{"num_key_value_heads": 4, "intermediate_size": 896, "norm_eps": 1e-05, "qk_norm": true, "attn_scale": 0.149, "bias": "none", "tie_word_embeddings": "early", "init_std_up": 0.0331, "optimizer": "muon_variant", "lr_head": 0.0104, "warmup_steps": 82, "decay_shape": "linear", "doc_mask": true, "train_tokens": 336000000, "max_steps": 5123}
Each number is 500 + 50 x the weight over its row's rms, rounded and kept within 0 to 999. Layers, rows and columns count from 0. Numbers have three digits each. The size before them is the row's rms in percent of the matrix's.

# layer 4 MLP up, 896x224, rms 0.194, rows 775-895, columns 0-111
104:535392533411480589499522486473500579430500536593534313546561530452524543486525484482537536451499572444513549434504461546494593414491449536627535526538509535563432489452433501538467507512434511552585480490642641462435559513446506543549447494442402477525490505547571491506539456425455546459450543572409441535493534490448490497426452569464
101:484545471516413563457524521454485476460594549505521498467542438503627521502524456478492517465523417563417483403534472482495421465496418514474470579470413456480492536543612428506477556449422461405603599584494519574399450471522482503544505364420425544511390514577572476541471601445580493455602436515493494505514504528520460492561536563432
088:490549491499490518457613522533524518455450490426569488603466534614552545504445481531467613491541448496435525468555533506538561474482610489543497545509439545463354507525446485451464500439589465513491515459408461505489542437496494548516466471575558530513514608482485591476431500558511553515483565536501455498495532522454456610550622527487
098:549484512541448606517461532560473535515447532491603512488502428410576399566513489521535501453454458512488504545519483472476531504490484523530477522569531445558535472519586512437517495477529449558595485507562472602559564508508466468491540485536616511561590419587545527482518470573548452533414453456433481529504507561520568415501479468461
097:576449700367421455461512503510485538499489441552535518503522415516510502513455414422511523436458494553515620596518549492468490468454525547467524439509478599486507504479442501473481530490485555434595483444495569605445411450465469447529525548469575499528483533472518435506479436518411479448523502511554458535434572457528533510476490438588
100:441503526589432414574476608511473419469509608520546482456496553490502449511483440515541503530539406427506467528541540571565524481468492477509460508514440578462532541473520516495567553528460537454488491475557498551493561537443530479541485429519477517523534553489508518463566369614524469539512482462539527598526469507469527435605648447482
102:442548403418487486461576449506549563497442559466568487479505503538521531472509491524541452561543561436468466521527537479535476546369591520441465432438467438490525569427531508538473419404503508542540509477428501481462462532478444585562487476525463486451501449552465446471495399492436527563530482458436544504591542477545545589527540425453
097:515533442413503655587574474569463603538516526534507577539584505481426505479501440457443477395530499513521396462549410505500494493495519465528512504376474479538511385474436500419494469487429498523485578402518525500551533495513620472444524603473559611470458453514563442467510499541555440499517534373479413505468441522425491469536471488499
094:581523473439596491505439444512535528461445440462503487445481546391518488521578554446487510517482521547515439491482528463426469525489553505469423517486467460529573462411470489410508532567418377468428553518490590608446511545472518424502604449514536578480505517463572409520514439445522492547552466532491488482579502463479576628554513585439
112:554451470535500490498496576472447533515504654463521441511566507503490430498501598570504492546548552503501565605523494570493467477577489533530527495521506540538486488538512496533406579483479404458508469420461483498459495584425513545469472487534445466533453508446542462476560483578482405636430479347518499482539446529456522522570544519477
093:525472470477495409521496448474649610549485420456498579578568543563531477461527496488525511481538448467536559569543504478494503523504466552462512433482590561466460450444440576561567464511512528523504503509559527450412545462521482510452493487549489508529577479480579488535486500589480513481476567452398525509495466517498518455423549500413
098:442533523533495547541550615450426556441460468492479484473537432503393600505511494495404499428489459538490382430422467505485453483595507510524496483512509506503527495477576578452553423468596538558474434441506495492529507486582620541476556459448487519542488581613541571506508549513537497490483480501419490457465651542455470476465522519589
095:537530456479473452523457504538551525569484497536492560509487594531547516559548561566472637498386451473474379534480475469562521583480553496555445442508449564475577461434526511477455470437536552523497489490465541523582488486560497500515599602506594452462461508502526435460438486518482497456408464513444587465545539547503365526437476495571
103:426565500462424400470557428535486551527527553485484501469551541457482427554507472483497509519445478443362449549426534420516530509566484517509580523531459486400463440442516490494569499539534511460500531473557525523477553455541527511603505533400451610431526558446548511465453532462501393531404483528521507452494548465516561328535499478555
098:453444572534411562490431490495535439547443547444566520605491486616464499534542535604476523471492487495564492587634474473462450523598567446514486452515571552513534609527487514501452571475493385486500467429525513440533540526561544455524545501468477459460516456558435564520583492478429536475533596508490544462480535471465549475493463452544
101:501439591498474493499428449569539540487414464527471503528427522473526485436441534604490499509468430464519472476462360393526541524403486481517531468478453537561456537590602521556503545490504579479545497499447416398584553502467584514455433522371537519562518564531517470423493468471569529536527448509540486424471552503457504597467558500530
102:579514534455443458523538454551458440480561430567499421493470481522542447561449506469526542485437369478527531462519534522420617438460513477535535492451552485562443514522468526512452372508440458584401487478514480425409498574535545569504593564489441483446490501487480514486491588477526626518456495515486489480451508423503543510453496445468
099:452474505498499573482640481559458452499562494613424448470485443448465404499535534550522546532524528510525477534428627443449566484484460461421536475528471545478471463533533564534485534459422444538504594419505518520500654506520556468449611556548468491483545500480460418546622482480531406575531498436501550461507476459479457482527441604458
090:578451532477468426493559498555483492542461463537449368481448521621573559455492507530450564499465476459458432519454480521485501517531563561584462448552452526509589364561538471555504569493431432537450464527530577515568445618492539466537469484552517529513586477485543405464453436566426521528479468483475491523535556495462485550495417539545
100:477566452480537504538505416566382558475541365473568534472492595462486469514537463427545583469576497442556456477479547470490507459560506508534541530501484428440436535399426470446505512464500432474422575500523452565441480487511467504407474468462540486455460592529595571570539473423512519540535467588542491486534486525478526425488524532530
096:538576412586465529537539515489546496536496423525450542511447510504548489505541538472587439548544439613406541533519489437582488512481503496545513518481490468423523481434534542427580538488523498433444571518522434535438510432508498485496494544433537482475579616491540573555596549519494526522524491557467469522454488560531576476483509532475
091:547424452517455529401498517331531468479468563522546480559566472542444403527492510529508557484427509527442509427502470501518535457493482548578438472502493530499589554503537480512462542591518451471594587482521427468448569511493491498528579571412443470503507542443503522524514552529422521535474459429416593518486499550528396426587514442528
095:418440479505592525508520540459470516429446543459561504520491450529491540460465521546514513552538412524511472422481574439576554546418519548504543480434429497528616505500601558477358468543358419486442581551518501496473505492454470516505509479557550524522517571459485533457451454527437421472534493501481519531563495574484466470463535491502
096:465595494583514475464517466494626518591452546428463546515494472491426495466542424461456573463486424466480554464500557462640619518449560542485502527501477527522505478471553547461444499601459490513528504440429505565531360418466463496495447456444461473543423603511555545456452567607499508468484480496535579425561494520467527509499502506457
098:525453503438525501431619553546529554593561455575522550469440454427544468457436526488519490430477554581481475578503523450444460570507530483520566492483439479401531486455388458487494488554397435511426509507418516435496484534520482469436477467431532555405473491466527525577612481437549491573561550473549592466507547434450513564540524527530
106:492534562534514462477661559512527438523428509453447537562496414451514474435498488525476462531513456518438572457570568426449467509472627440421528486475474544514475552541439503468465476484533505556440504471508456530508472509535475532470452551535438380588477484622473468502568442462590483514452562537485451492564475523501515568399510526456
097:466508439513402468634628632481459551558489543442491500502513501507459582626513482498540444552475565506489490501590596498484506428497512532426510446458524370515476434537488491446536462510465499511502521492479504450502476449495356445459505476542569540503433511470497473548578540466450512465620554547455587464552447559492593604560553576552
104:572496385486424607486534481517496528514439574553595454443495462548597480505551482457443475460490509497434519551553454500453472559493457535584459487509512536540519493525525526449378543482491451606429479482512407396446430513543399494506350398521501438565544445529581500553499522462515431540458511542553514497454453480563536412469511460470
095:475466426409489418569494545491560660562426501529459526468457608481541524476465504426450493530476571382499474478500541383453522442390507437480407512537491591494448455393495504535426443527441556439539468503531453467522597476485501506433452430452470494434457415553543495481400403479540516499497440461601485429534501478522568584543480509510
094:489407518485407401465432680492434541485539511394452528391541506391500501538555453501592376428511499510552508443540526507449490436449502491505497504522507468545479454496432550396487543577477486478521465526445516534574511568473504458481468493518448585527470438495499451458536552509475482532566468405492574435529592544580582559551456515554
098:513499577468521430416507518549535499543467603495534488550570441547398532424528406406527541533457375633438560473469441483552422580564526543549587437486461456573558464525513505518429500494426477452492505435480470539489500450556457479473434566599499560530511559519491505447480420526494576602416594512565446453506514505533524479407523492532
100:455514474471415493512424487647516510484496576526459472565531500543486463462445476485527600509464535488452439525556409454527538463546552487537493501489511510474471570481552471562461513453465449471373485518376448559472625457552440497449489552445471437448483481501594478443424523558558543500531537491481491473414564515501516385428485549510
093:521504447481440586426519617496402541463540418514475525478569541449572558482437479484498406512528441518550524572446484543459568497513479565433518431505530410518478566530485504495506389415478511426524443529522518564505579458518574589433545464527471540543492484504577601483479492568468439483490508537451396492520600484474394470541483459491
103:484573507544506517549550392524512456439553403532470512533485486572410415505459486457481567476565560529577402480566410525411445551537498578542569520457464448537629584480574613497513479485470680593548500485501473513510490506483544512456526497432428517482479546520523430533536500524474402474517545536437502498527415454619503500413470516512
099:591490517461515454550444510531592592474477561311517511494590496572399493443555458447435587507457537498532451508441509579533494477451508505511435475550508519520540492492544538480479476446535441520401399454482440510535404420587438525445455504542622449574558520484581477383389489544555484520569554430566512450461485589472553530442514450461
089:560562400603492513509489408511631566540456457454578466495559524531534461478483447484438525594489516435501533554473479456528511498503533507515439519503480546458491482531580491407526546513564476504531552503495552510422547495474535527452484555437517499433449520523489533562462524558467587497388380514524567560580503453496534507558527373457
101:553453504444443497457432499521513535416525511447425548475463496511485475531505463556517457413488502534500494415580530534498636482482535485550570419480483616458370468565459436424504471562527462452576419597503517553543489595464465434521452435422505429452501592491513485504531574528484548480429594485505550437499460455530494513474566520450
109:423485487529505492573516525540361472424494580522535608586529497506470558490583472482416505505537470476479527498422458487507575543422441498521519471434509622476528420527451477539611539528536442448560443501491560576502581482499454489522522503559446520555438384468578439514532507364404520494467523532476490572528456466526522397424565467447
101:561477490438468513434492617480415491604485528555417554412490474534526540520622479539618586544494485579434542474481520485430525459591502509446559422550556590462519508449480415499535363472496517512577481488476569606560477502557516459483429473522485500562497486458509481544563492482566475493565579486491564424567532565479532553622529516480
093:563478528454444590474475489499492475591580484472506446540445521440550558515602473479526512503549484447519468542490498535533481365628416488512495552558445434403527508453499509519495448511498381647474451467472510551511486607554428453410439457490577419464447480513494523463436551522495521450375485387526567458559481474431474477559458484548
098:499528477563501494474469530457483526443464515404483418577448457523483509485465505567454501541536495503485477518506477581607473493485559494499512428469393462450521499543530463498470584508385436449472462581462540584458436522449514536556507552562473532585549556485486443433467412416502595438584583474605551494563439465502518411570491552525
105:563416514427465536494569493540499515539530525435502551578380544467451516527443537545461525517450504592432472519463476519469534456485482526434467517591511455507429466628453447460472466540413484564538447477503552435537522456534435500425411453492501505506449393478579502490502500452531382564448458538500475530493492465477511457571420534480
087:430456513556522443524552486464546511583523580494433469458526537569482556556576521545377429501427437450491521475477521466470503407562490518490531502542483432507495474528518539561505423433476499515475559491514428535499515530512467558450505503409499497429466553516592531604496526524543486478415519501483501435373517572532496429497454485487
097:576570566456449448510450492530495449399578465472487606400502536502475480522512510486580534559524522549470530446404502510593397587521464486469500523448501481460498504531531415573512493602493463610522503420495561475409533532525468561537520507425438479437476460537495544545447542452468649438477484468547588518516572447513494469621536528566
110:540437530480456574447581592589397490423471475491497592449513420573529571450473429450534451454487493464424544537532514495478463476490440579482444429541468436451493429521535479546576511546508528483488426520458534462545548594473508536488578618574514475580490417558528533440536483530514442545464484553466439436502475464524408523538502536345
102:539377540495491522526436528445529556474549526520491589525449544478441592496452472517421398490533527493468413462477551517527539518508481454480484532515515448519411560495525452475520509512502597504430516576575533552547584544525455436475456471484401544486495542476520474532508435539517540478541487461536460575491517564539362542495521594492
102:477499459550472518500542482606521447494520502542529533533583424495504451611447492452468511457463445427490525611521512542516489617507423511534455538505505553552483465582507466439574506446483501485460632497449409547456465499492482533520492549532659483487473588453536504475399547466559620519440432488485463511491519517580448551537553548484
097:596436531508466548502539544477471558490478457524424534403533448466547509499608540453530453512548524516397463506489493462532464548494491496566463637502421520495484451492515434547534516482499511512586527630488619442404482528510497493538514568582529499465547550608505601474585474457546537492491479469532526506522506508490507475538502543411
092:500498444519583458535556409498559504500451404548490463523480499549609560433483540481514518546627501548542530391452503489581548503545516595560534505543390588495516536406430495439558494400525470526552520424550432551513486411515546469463559487552475457544565505477550492575454471585547496498422481633513508492432610554450413506504488500568
092:477508546566481533472512449487478491520415484465504467535423430557509421428441469550479513541526626564502491528555501466458522500527481538480415453513473452524598632496473542507533569559496535575578512514549523540569549487519516457515518451573513498416532476480537575398525532490574473525509546370529455568559473507581581443511494586457
100:476537479522468425443511463540578490500484458448482532482602415508626427415515506570486517567455520598461553510426487483505522477376573447432575552378491519528581463522555537470484544505499523516528462440580504469540561500498506439514457507544589510434487531516536489450513596502529453423555564441514447610448491511531595424474553478460
099:453511484391460523451551446532513545638521466474404557511471545570532495516499543547496441448517476458614519521640502433536433550529480546581493539510441469468537525445461505577485474443587524525544559548434487476460406519562395551515552483558479506487494490522451550438435570441514573517435485583523512497546486533554456588511507464549
096:529523469488487480566557485586545535477600509562497443456464466482511495526550463428409595588487439509521509596443518486487522580547453544513545520511536511600574539561461486489511543488492473509480446528451483527538482509581504446453443526450553457479547599558446485572512496414513439528500460489478453435456539492474476463361450527477
104:526490588473567506493500363535471480476527428432453468503560504557422536529523493480442389487551498403549522529497514535483602493497537548635567538482571532462470470517357517414454526436486423533558445538503581528484494487448469578486549418474538470464419481473455482483475557447549455551575461559455478434560525597500527458460557506497
096:476420454541430467540465553524417496505487456514559495537515470582480453597491712459384539553493514424506505489618554429461428536532480451592422500488516538520484525518528490471457555521438497509434456479482534542432505483488509381511476525471391472552511510455446417528479461625449499437470561475572495495569469499496462551511496591496
107:466446513428516582470543516493534577474466462571543477419571421437472462512473514491430402497525478455502478580497528452447519579403437553510488478568522606563466521447531522506496439582517488541438465513558572433451599541506479448489404484474475449553508573440534409492514448404446483535475464516530511478468473458480387547598512546411
095:502459478579482546449541510496461494450478503538555409467451557580551485570458537429455552558457461487548523514512407524525519506531471503541481482518552600506543462445424527551470452570467392433494373413454447556509477474476476452523517491473527564468528520501444494535452565517510521574474392459496559445407529542482584529437487534608
098:560480450577551571477414480616433556474595511518541538559468511450485512507468482601468595520413527560553485463520487477513516461585598487494548493522483554574526464456502569563431498463446528490490468512483495455484454558493477537525538555562491452490525522480490503438463516544434496408450433371474404405591575480502537410462497505429
116:442628442523517459532510483356486505537490521461453510409569445487562583503456447540525527550601554525477452521489554563474586576465558468468543409621569554514560616464538509496535477503526579455434507472446565566579525489473476551401484573499541553464454480469457441486409424512499490506557513434375388465485441496473482490457537564504
100:554507547426542591504518525517477577495465491460531430519421437494537541554577445505407544347486581514475556487482508465536519529517643437472457511439495417474520471451386493477489382489598512449468491570543432408612512498537569509550513596455603469500547554463511494492538412529424503516435460436553487553546466435516425472488532501527
106:481411604523491457540435470467468515483558508488532531507493490472501545508440537482632482535461558510490570479411462573519583446556494589513570446462473490484522458556463488510516466431466473417454548385537443508459459486538534551466503498538455501512472464551550555407415567487541515489421515399520565467613512514469558551458466567615
096:632554518533534479543454540621488516468505468498539561580438490485530579432500462543534496444427383507414525397459611487493568539479458469492545417531474598482490518486442603456534513536650551496546462583556433511531475528490544496540482533467454576499462537432492443550574504461560556503499508602515498567577455541455548565533544391566
093:608484463476485612495552416428528551459521442506466461504569628489515536525596508525451640452474495563481477471487517435501493436536556510509489566577522460445556490583557535438456462509463499423492408480562312557509496514407423528443490402434553468503530465483489561496501466443515504459431498533477460565500529481541441503468577474561
107:413417540516484492463474533544478546505475568489554495495576459487583476489555465559459518426533529502474539578542544496523479526402491549405491476560413511454465492596546456559506501489487590442577573448392478553479509539525467401538375475491615453489461556515492406503586570505445561573435507436555509517541616595459517500550500460472
099:580472497478538455582435478526463540482490525517598486521500520471431550592559556536593435539538470540479471524477507497534574562468498591558616470533492578478470464455462483530511514499549399485450493524494398555489572595479638523497514524552500457408488534437519504497504541451574488451530477425444499497433548463534468565484448586543
106:642500483488487541419563495480436477535563510447525477481553438540576549531520426503510505517547505609484495514576535578469391483508515419458493484401481536483473550551491501502510578485539560521551582528532565514584518473430487496517522482483483478489557493497591509518518466513457484612502451406511545462550471496541481502564535419504
107:415522458556572419509441354506605553540479526493473420487461430464437489529558545467552474465547477521526515570493461562573558541479471466511550445460498469456541519519541565420470482479446495531519468480479489519603420539520461551599500575509480455501580526472491544546521594398523513555497485465536454479489527559453522575541462491359
098:522536480413473401553574573520497502418555569507514569514579617532567471547549501488528500481531559445505531509540473515597469449500613503472565587437520497520484419545474572482552486393490469628423517582481493470555457528454568566561481569524492552549543420377463469568484531485514510452555485441456499525481472416465479488501499565482
098:508505507488438515483540530460464546585571543478563508449506462519530478473493379563473501460513444564466525508408522489465516537501508506518584489494480482493556505469488427512524435584507474538544538383572554458516383525585446537535521506465530532519489487449519527530437531602503536459423521434530457385562535539406528452462519571562
098:468549506472495615503504470551447559613540421505510569551546474529479448458483517499487501561579489478450510481484474457492556537539531529513472582406501590471503524507574619511538561506509458565572520488523461446613538543540434515552460513453494421471562458577509472502569566487536483593565482483452445507515570532591470549467467529505
098:604453436545495476435578540435512466463503456529454569493539483475523422434565534418521502481502435531466514462467507427503532431419417539392625448503474384471498586481493513435470593444517566553544529482423473516469389471563576536526481470480533532486491537511463545501546519536524530505481433586437510586538441481411478592579504447396
108:567437428539569347493450567540419534588540463559513457473507440512554535533576460603463494520425480491526491438491498430535516416533529402505502596509570486484488430545511521481548491614430458439468415469609544483471419516426503538508598538498521481413552556620590583497530416520473536528489444587522437454465557478552425548501500493473
101:550533543499487493486513444575439396510501464558514470619563526578531483469524533567547511388497531518497433443478453385512566507529575554549390453479443459449560559488540592500541549534529509476549512458498586489465490564558484556513510503470521508499535559519506593436540568419510497567520486448524472496530467481515500494495518532455
095:527506562458496566447513490517592507491488596540456558459573467546533485519571515537479515437464438626528459517358509400432531533491530469468527482427570493579427541463491480497541472536491590436556526488467571459454519444470546458512535529536536502530518513464471513364444473548533600486417507478467431540554518520443582512451545430502
098:512405545557480481511484493567441470418494551448506413540497508500596514532536527565491484470418493438477505448529568465556503549417518492501501472464445549493492469487501492613403567468489429431490584424491535469462511521555453528416496493512412521540406438517467534544438494487474490558560424487483487429572494506394540403544580448409
099:581612541520387530519555532547518488512518529544481493426478526592450430512530551537537484504500494618460489497515498563456503453479551508463484472502520511519476466474509543584393501469482545506551482530535580496515514574454545433576449484498599454506572422565533577436593608495484494483429577530477407427531469416580541533502492488407
104:487527560440534433457506552402544550530453516463435501503444382495523521545429509484431621465492576516519627444524531439531452505539391522500551607463529486527439431453428539531509519593471522612454444597506437516409552471502498428541515583522471529494447491524508489519475560369491493539418491504496432473456479477514529476435464449514
097:501526504535424570451461416520524466401464492490369459450491472540497437593491442513488524536493503538450377478497531596515419525458550552513487512461469498500501571452524477512569548486470426486572528478508568442523466559566507514564510395550576575545547448484504479425492470349561517481451558504462445483449523476559447494490546559512
094:478517454469510533479574411501518449541442548489481421494476536485525497422512602411506608532453499532529502524472539458389604563445582563489492481383565459443522562510459460455516428506461448559537465472531451569440385489535425423455497488499483445470508496554586648507454519551527483445444495551550540462546521425515410503581491464551
103:491416483428537457481510471530452521539594490446587531519421472435455545507414446517442449459640486504441540441532558431586538509495506482533501398518553552524506604484479554458468498427503425480549509585540484587501425566471516436457525539555450489462500445478442481543406480508595498492494440587485440571516423563398519550451496432551
100:478494537445415508492544518434553448531469558487589436534506479456454496452549455519576509388502502514520560432449588492551498449495621595523416472501494492458610541490453536420572429447586463540503472489508415454456385548465579545429453547516601403496496418412519465478527600543503493445504557552494501603589507495518522539495501584548
096:519520447478560521481431458614499559539571509519462569555518572527561453591538489509426486491497482540421471433525527470479582554488561457565534471432416529423476509587561527460506516585556530529517477429451425485479573463549567494551488478540465401580488462433520600494487506551497532470368498573600425548629545593520529500477497478452
095:459405417553415530456480481479481499547451509454537506496348501494557567516406566511522455586481485572560491502582560544485577437479540587629444431441435604393464522550510462572452498465495465460425433547503499385541534536485514459452468403393556472478493509618493508540487577562449556519466524453559475495589558493500556520483623476520
097:558513420550472391493541551580520545553494528462470523492517557509604506452486489440467502450501516451605578558450529466531629561395527558449489436400481460466522522457590471535517476446489498468508502541452511550424501474544467476372551421459466468531524528519469610502471474585512439423588452636479536542472495553529672494445555506528
091:590459445546413571508510511480531418487429541481400580457530473572517530550423515455518552461503527419472434547505482495399469556536501533456600571468511568425425552580565467597503476572505469520541486360531496512479618528551617478427551448535498510425462553497503461535415524463465400438546523453550435420468492611379443486565508486553
097:545613436476568508482494448520487484524492568607578391614483451553540531479554527562548593566501506534583448524554500405520447447433504523531446491545524523488501514460467474528480521417455500529481449441599577469558517483519572535397537473472483488532518572428528514509501418429489565552482558474552466470558490418563473461504452442475
093:519495525434489511519596480482511411481429493503399513533399498519570489591490517492558353441512442595445473531471427560562569520519509491546506544487570452497519519524529430547463491499490447427570590537509469426512578519442492559582513520525512532520456526433499479480488533504465431576445459443419500561584504485574447517512466549525
089:609496475482522441471574456571474450585413452520507496579494526449517503433523527384488595544439381570501541457488518490515518541538531489468485502586461518558542473419560527463461409413465500469543492411601569548421516516549507540548461450527504496536452554491492438517512507499445460511459516545556465534513594495559540541500522403420
095:433529482427544595529557473500479512484503498399460456493533508497485534478608482533491465594453499476486532515414502579529479493494457464517511501551562414527492513504534455543494468542574449539436489500475412471479442448499536513494492529496582417412478416627617424460448519549522492568547505558499490547492515413552538499581451599588
093:533436457444531510411498432476448486457467423440497521521459504532559507485505594505556604538599485557494520522503471477481594510516412485494631449399504495467581452512519489534457630422541467416503478576524533543486595469486435450549568492492524497608423547506551537480549444549478453553490548462469480496492483564524502486544574469469
097:436539594482524468525613538458490600465520533475524470503484417437438434547496560485469527459488546542497548430479490467497622535543495505466505495517484570443350507544474461479526512512481421530466533526581453516479480575440475544507485482475496373476493441475490470553540388487527539492487506549510572506551497520488534527451566499470
103:475462495486451435495614606512531491522445529530431470553497521578440400458543471546565543471479555544444532437402576464520502507577538438561415541537497556487596497558497614386446492477466568459543556545560377532477465524504553552494516602564516450568479486571552469525443551534506583532481449542468476488493570511507585663474460553435
095:620471334500555414389493568520474549482446525498557464487424518527451445504538573553457467468581540511599426501520515559366499507433572546527467433552497433417564500488515530557459480421457505489521451509486505478534489403451610551421531557554495516428502500558549390471553475528542411506488501482590463475441501595476576524507490422436
106:525428470454411557447536435466561559499438469408470544481526606479506478468600554510506482518487466475506553564488406491578452503402410488544474586542507472455517469465475512532441538529538555453461513459461607541476468571518487552529582435527464471517550481524520479565504446525438485536588603495449494465414519466547520530531519421495
097:529497486460496484507503518491557501499435474398483521477552428535487559578450521454566465540459520433471467560460531513579497566466502531556504540526559566482570464480485596447481589465510485488452447500394477515497440483486557489480451404544507411537443566520636480468523518508486539525414606489489482553554550514523538600486467494601
105:538524577570473471551522615513466425483589432461547580471586508532587508545551504480543506431470528570517524465499513518561396424589468474528528569467496542490391621457500416466478439517571488496453544455416600469471518497511528505488489574514515527545540482552549473465500489545520503471525469568472451499522508472434562625471495466520
094:519616588408546558478497558475473558506560495397488484526518527509471494507499498446495465451536491552551558427510562534472562457404504445432565472536503478483513604518522452448401562532454487478456531524552515549534506501453486505571570624439500500533483472447429462584522421549516530547547473519499519508500509518571491429524481456506
109:465396456503530552512520490486542470551530450525570506507512549542459498532520469468514440475536497536473519512447521521474599510512518598517400489458592481556499458528514465566450512423439472475543473511500507544449491475436546414506437617427457546505517565544514546581472564578491523451560558564556400445506551486569475541413487550538
102:454391514461578509449551479445515540421466522495496504443520515522471563470483511533479553540500384434466555493540471476492511510594489470531459499474462447616462553526491475516558537547434425537582530417516452396536494479496518514455481605506553527550477426480482501575487473522412545554535563549508591582571454589502465520489604462433
103:549513513595501474539522414599501552464505608455447487552537454522542471489503458568515542462537471510513494522553453502588510519467587509408499536429355609512639414599530513452489530545416463527509465460536449522560615486438555492455491525496489581507471524609478504541561495503532505483467402490481458481450538472527502562486544507497
106:620500510586496474553471437577500493544463502505457597462510544600452474481501501437479504486546537504424489492526487467577490528527514572538555418518449507620494558619529420515527483496492490550542525518592424506531557563577491515593572530429499493586424507503453531552512511518456479471460484465502478447491504473525450581489523521445
099:520505497563508452456575446478473477473577544461560542587329414474608483362526596531469438525445542482598510473486595559458499455491494479570438451518516536478511537544394551440550384433486385459459553564518510543584523483424514514423485515562494532503494506463507457481424505498478498612511520482535461526537551554437448582550474547504
094:585506498449515537431490452577522484537424580500453417574476465453555443500653464539460446519569495564481455502464525497533502467477379523418517484492407469579588506497404541482554526577564489506473403487478482469519574559496559440454396506421468426553521510497572612577532506427468566457482481512458588568464513553526566487502553613494
104:483446543490519494472574555524482546497547472485457522490451465488618505450567440376507467523484488533456513478506534424529655448470512470472509439476599561467555577487468502498517531507505516540485463459475503551518508499494465553463518540539472395470533527540459481502486421444480511568473513428546475419489504447566591485442477539416
107:529592492520488544525563488469585563448554428504492478488496519510578420541399465521533506485494508454454542563455466522538475470509464470502467507504420503467459445533529544538502401476494438510469509502442481484505427439466596537466530530379527448519582431435470466515532472437568538506518446462396452456449550553570433530433557533548
092:534460530474498459439525486508546496569480509500482560445397434509540505416364520558557558418423455526489578518517526551424547550471515534534464515512581450480530542599491475537376559487499619605551494482493484501494493405499462444405481556530469504503455428530451486490607477466529620482477508501477495512463491525499459500521575459529
098:575558488552515497548450488458460572483521496471458521426505604444535480473494369551665476476509507446447517486399457489442503478543486495513547509505490460438455479558470442465599523481512513506444469460442463490500577467435530545462503498527471458500490573492492456573575479492469566487526452544511631618543483500425474482480524586460
097:574563526538440504531527576574511479470502465574493578480472498525508485496546441621561400516467460491558511496498490485477441537543495530526486600470492521571524430396645445550465498495443417542457521444614458458484553458577473461514555525530536409494450494519495492482498525443499489503479438538508476410570568526564460523449540409511
097:546487570472448523481494563559520577435539507458456512467540471460525521423494487474619497478482458567523484560410528514531537446464546407466617422486461509445515522540526517484440543501347541446556449465535454447529506563620541488524504468490498558480501572562589491574458591453546423481469435477544492358513384540464490530474538583409
106:437444643555467522551581505514443506541462516500513500509451453436502452491565464479545460405599466514458587555596436476445406538541521521526403404457469443532547475495544510483501431517518520459520458558554518519480536551570464476539487540516547559443498493432437482524480493535517419567548554444504444634500483398438489611584506533552
102:534481510463451510461503523500511480495545486575486499485537475537415420590607519494425532524465568478503538497459538404543487402569482435431544476441481495492602467429534581530495535452482455485523549457536447554432479553564528486500494693375468494501441464548457493477489456547482481601492492521444477471603458549510593534585475501450
105:507486536526397465490529508581541512524513574492458576547542494529469368511468388487537457495464464475428478532571452440552551535444585556508424450479506457521590529412458503512427525515499587517516543633492463432470502534443486653570611433531477536470569450516518521542539488524394492510509494446452498515395610505452504470494545591512
099:501461441447544542514548453517509502557452482502508499471488578549541594504439542455440521592503551488514521442407605498595496546550454508595463449546410504467519507414459486483486518446483626510487463537549514458555478514453560545544500511475558481489508519498585556496459505631435545570540559497553496462503496470477483571496566497518
083:477553477389528485508484449448346486462559519411551491452586558540510555586519492523475511524443565461456481453547430486546545527384508549458441489486593497456374555489490528524499507536493450448601387562555489576547493472523473411539470459593433431593578557464481488458446447456466466485551543433427479463513514454520481496515510437493
099:458627487572505514499485529550359503450514515436437396534522491576420463506446586485498485419479428434577493486429524480590445562382454556421485531537550553430551516547509460545609527480462511521428515544430510468513526534470477475493420512492433553492526502563492421435543438603450436573612500470456461471486493513439495448437554494531
100:508457554471515462517528484493495565463511530441468557544569415533518416369520505441596497512484507482445350517506480529454533459556439496460504499491463522516487445491505525640452504482405450513520479324501500520422472471550504443603532553551515472443541529445416480416378598410505594552482493510527640415519457514496463483456544560470
101:476436503417439485635474430532482540544498529552486458540507540423525494557506473474537470498488485476438534608366467559489534570457630497483443510349560451527513506480506493476538518543532515507526514530490508537625493499476466488459546529494515520463580520561476447426572547504494463540511524461516443430539515516450494547540529458472
094:534500518486464464507565490478485481537434571481489544543478414544555475542543558493460555461535460513487477480419437479530482448517475562449483461490531485505477575438499569571462487507404537451488447551495439493555472484596421558538487511533528491496529480465584578484531593547552515492469404476541525467470525485529490560441586482449
103:562407467449547459529438536443413458382471581491434533503490574570426449599557473564451504571527504450471418408478504510506532523600571549483447501459496509596449585530551451528531488442542535420519553506485508524485544510528496447483604583503535481398468480532482433518489466528556548503504529452439532400444456571506523440515521538380
103:506431564590496480497579504505476457444473560549510529447506516545501435505444534414551443507474542458533512468466532504471522353413485517567506456487468560602427423464387490511464472510544536497539383515478494442559439470513504593447501559515493574516495493608541494476521508520445483533458539553498512465515413590521462470500460539444
101:479501540472433527453512527508520480461502485524525540423522561539473490570484480543483426564480523458406542489531580552473497425497416506452519452504549356498612573529484478520618486574437490518482509455568450422517470503505446445500402518549492507495416528497473489469557407560565465595527456632484380524491555499489530541415528476611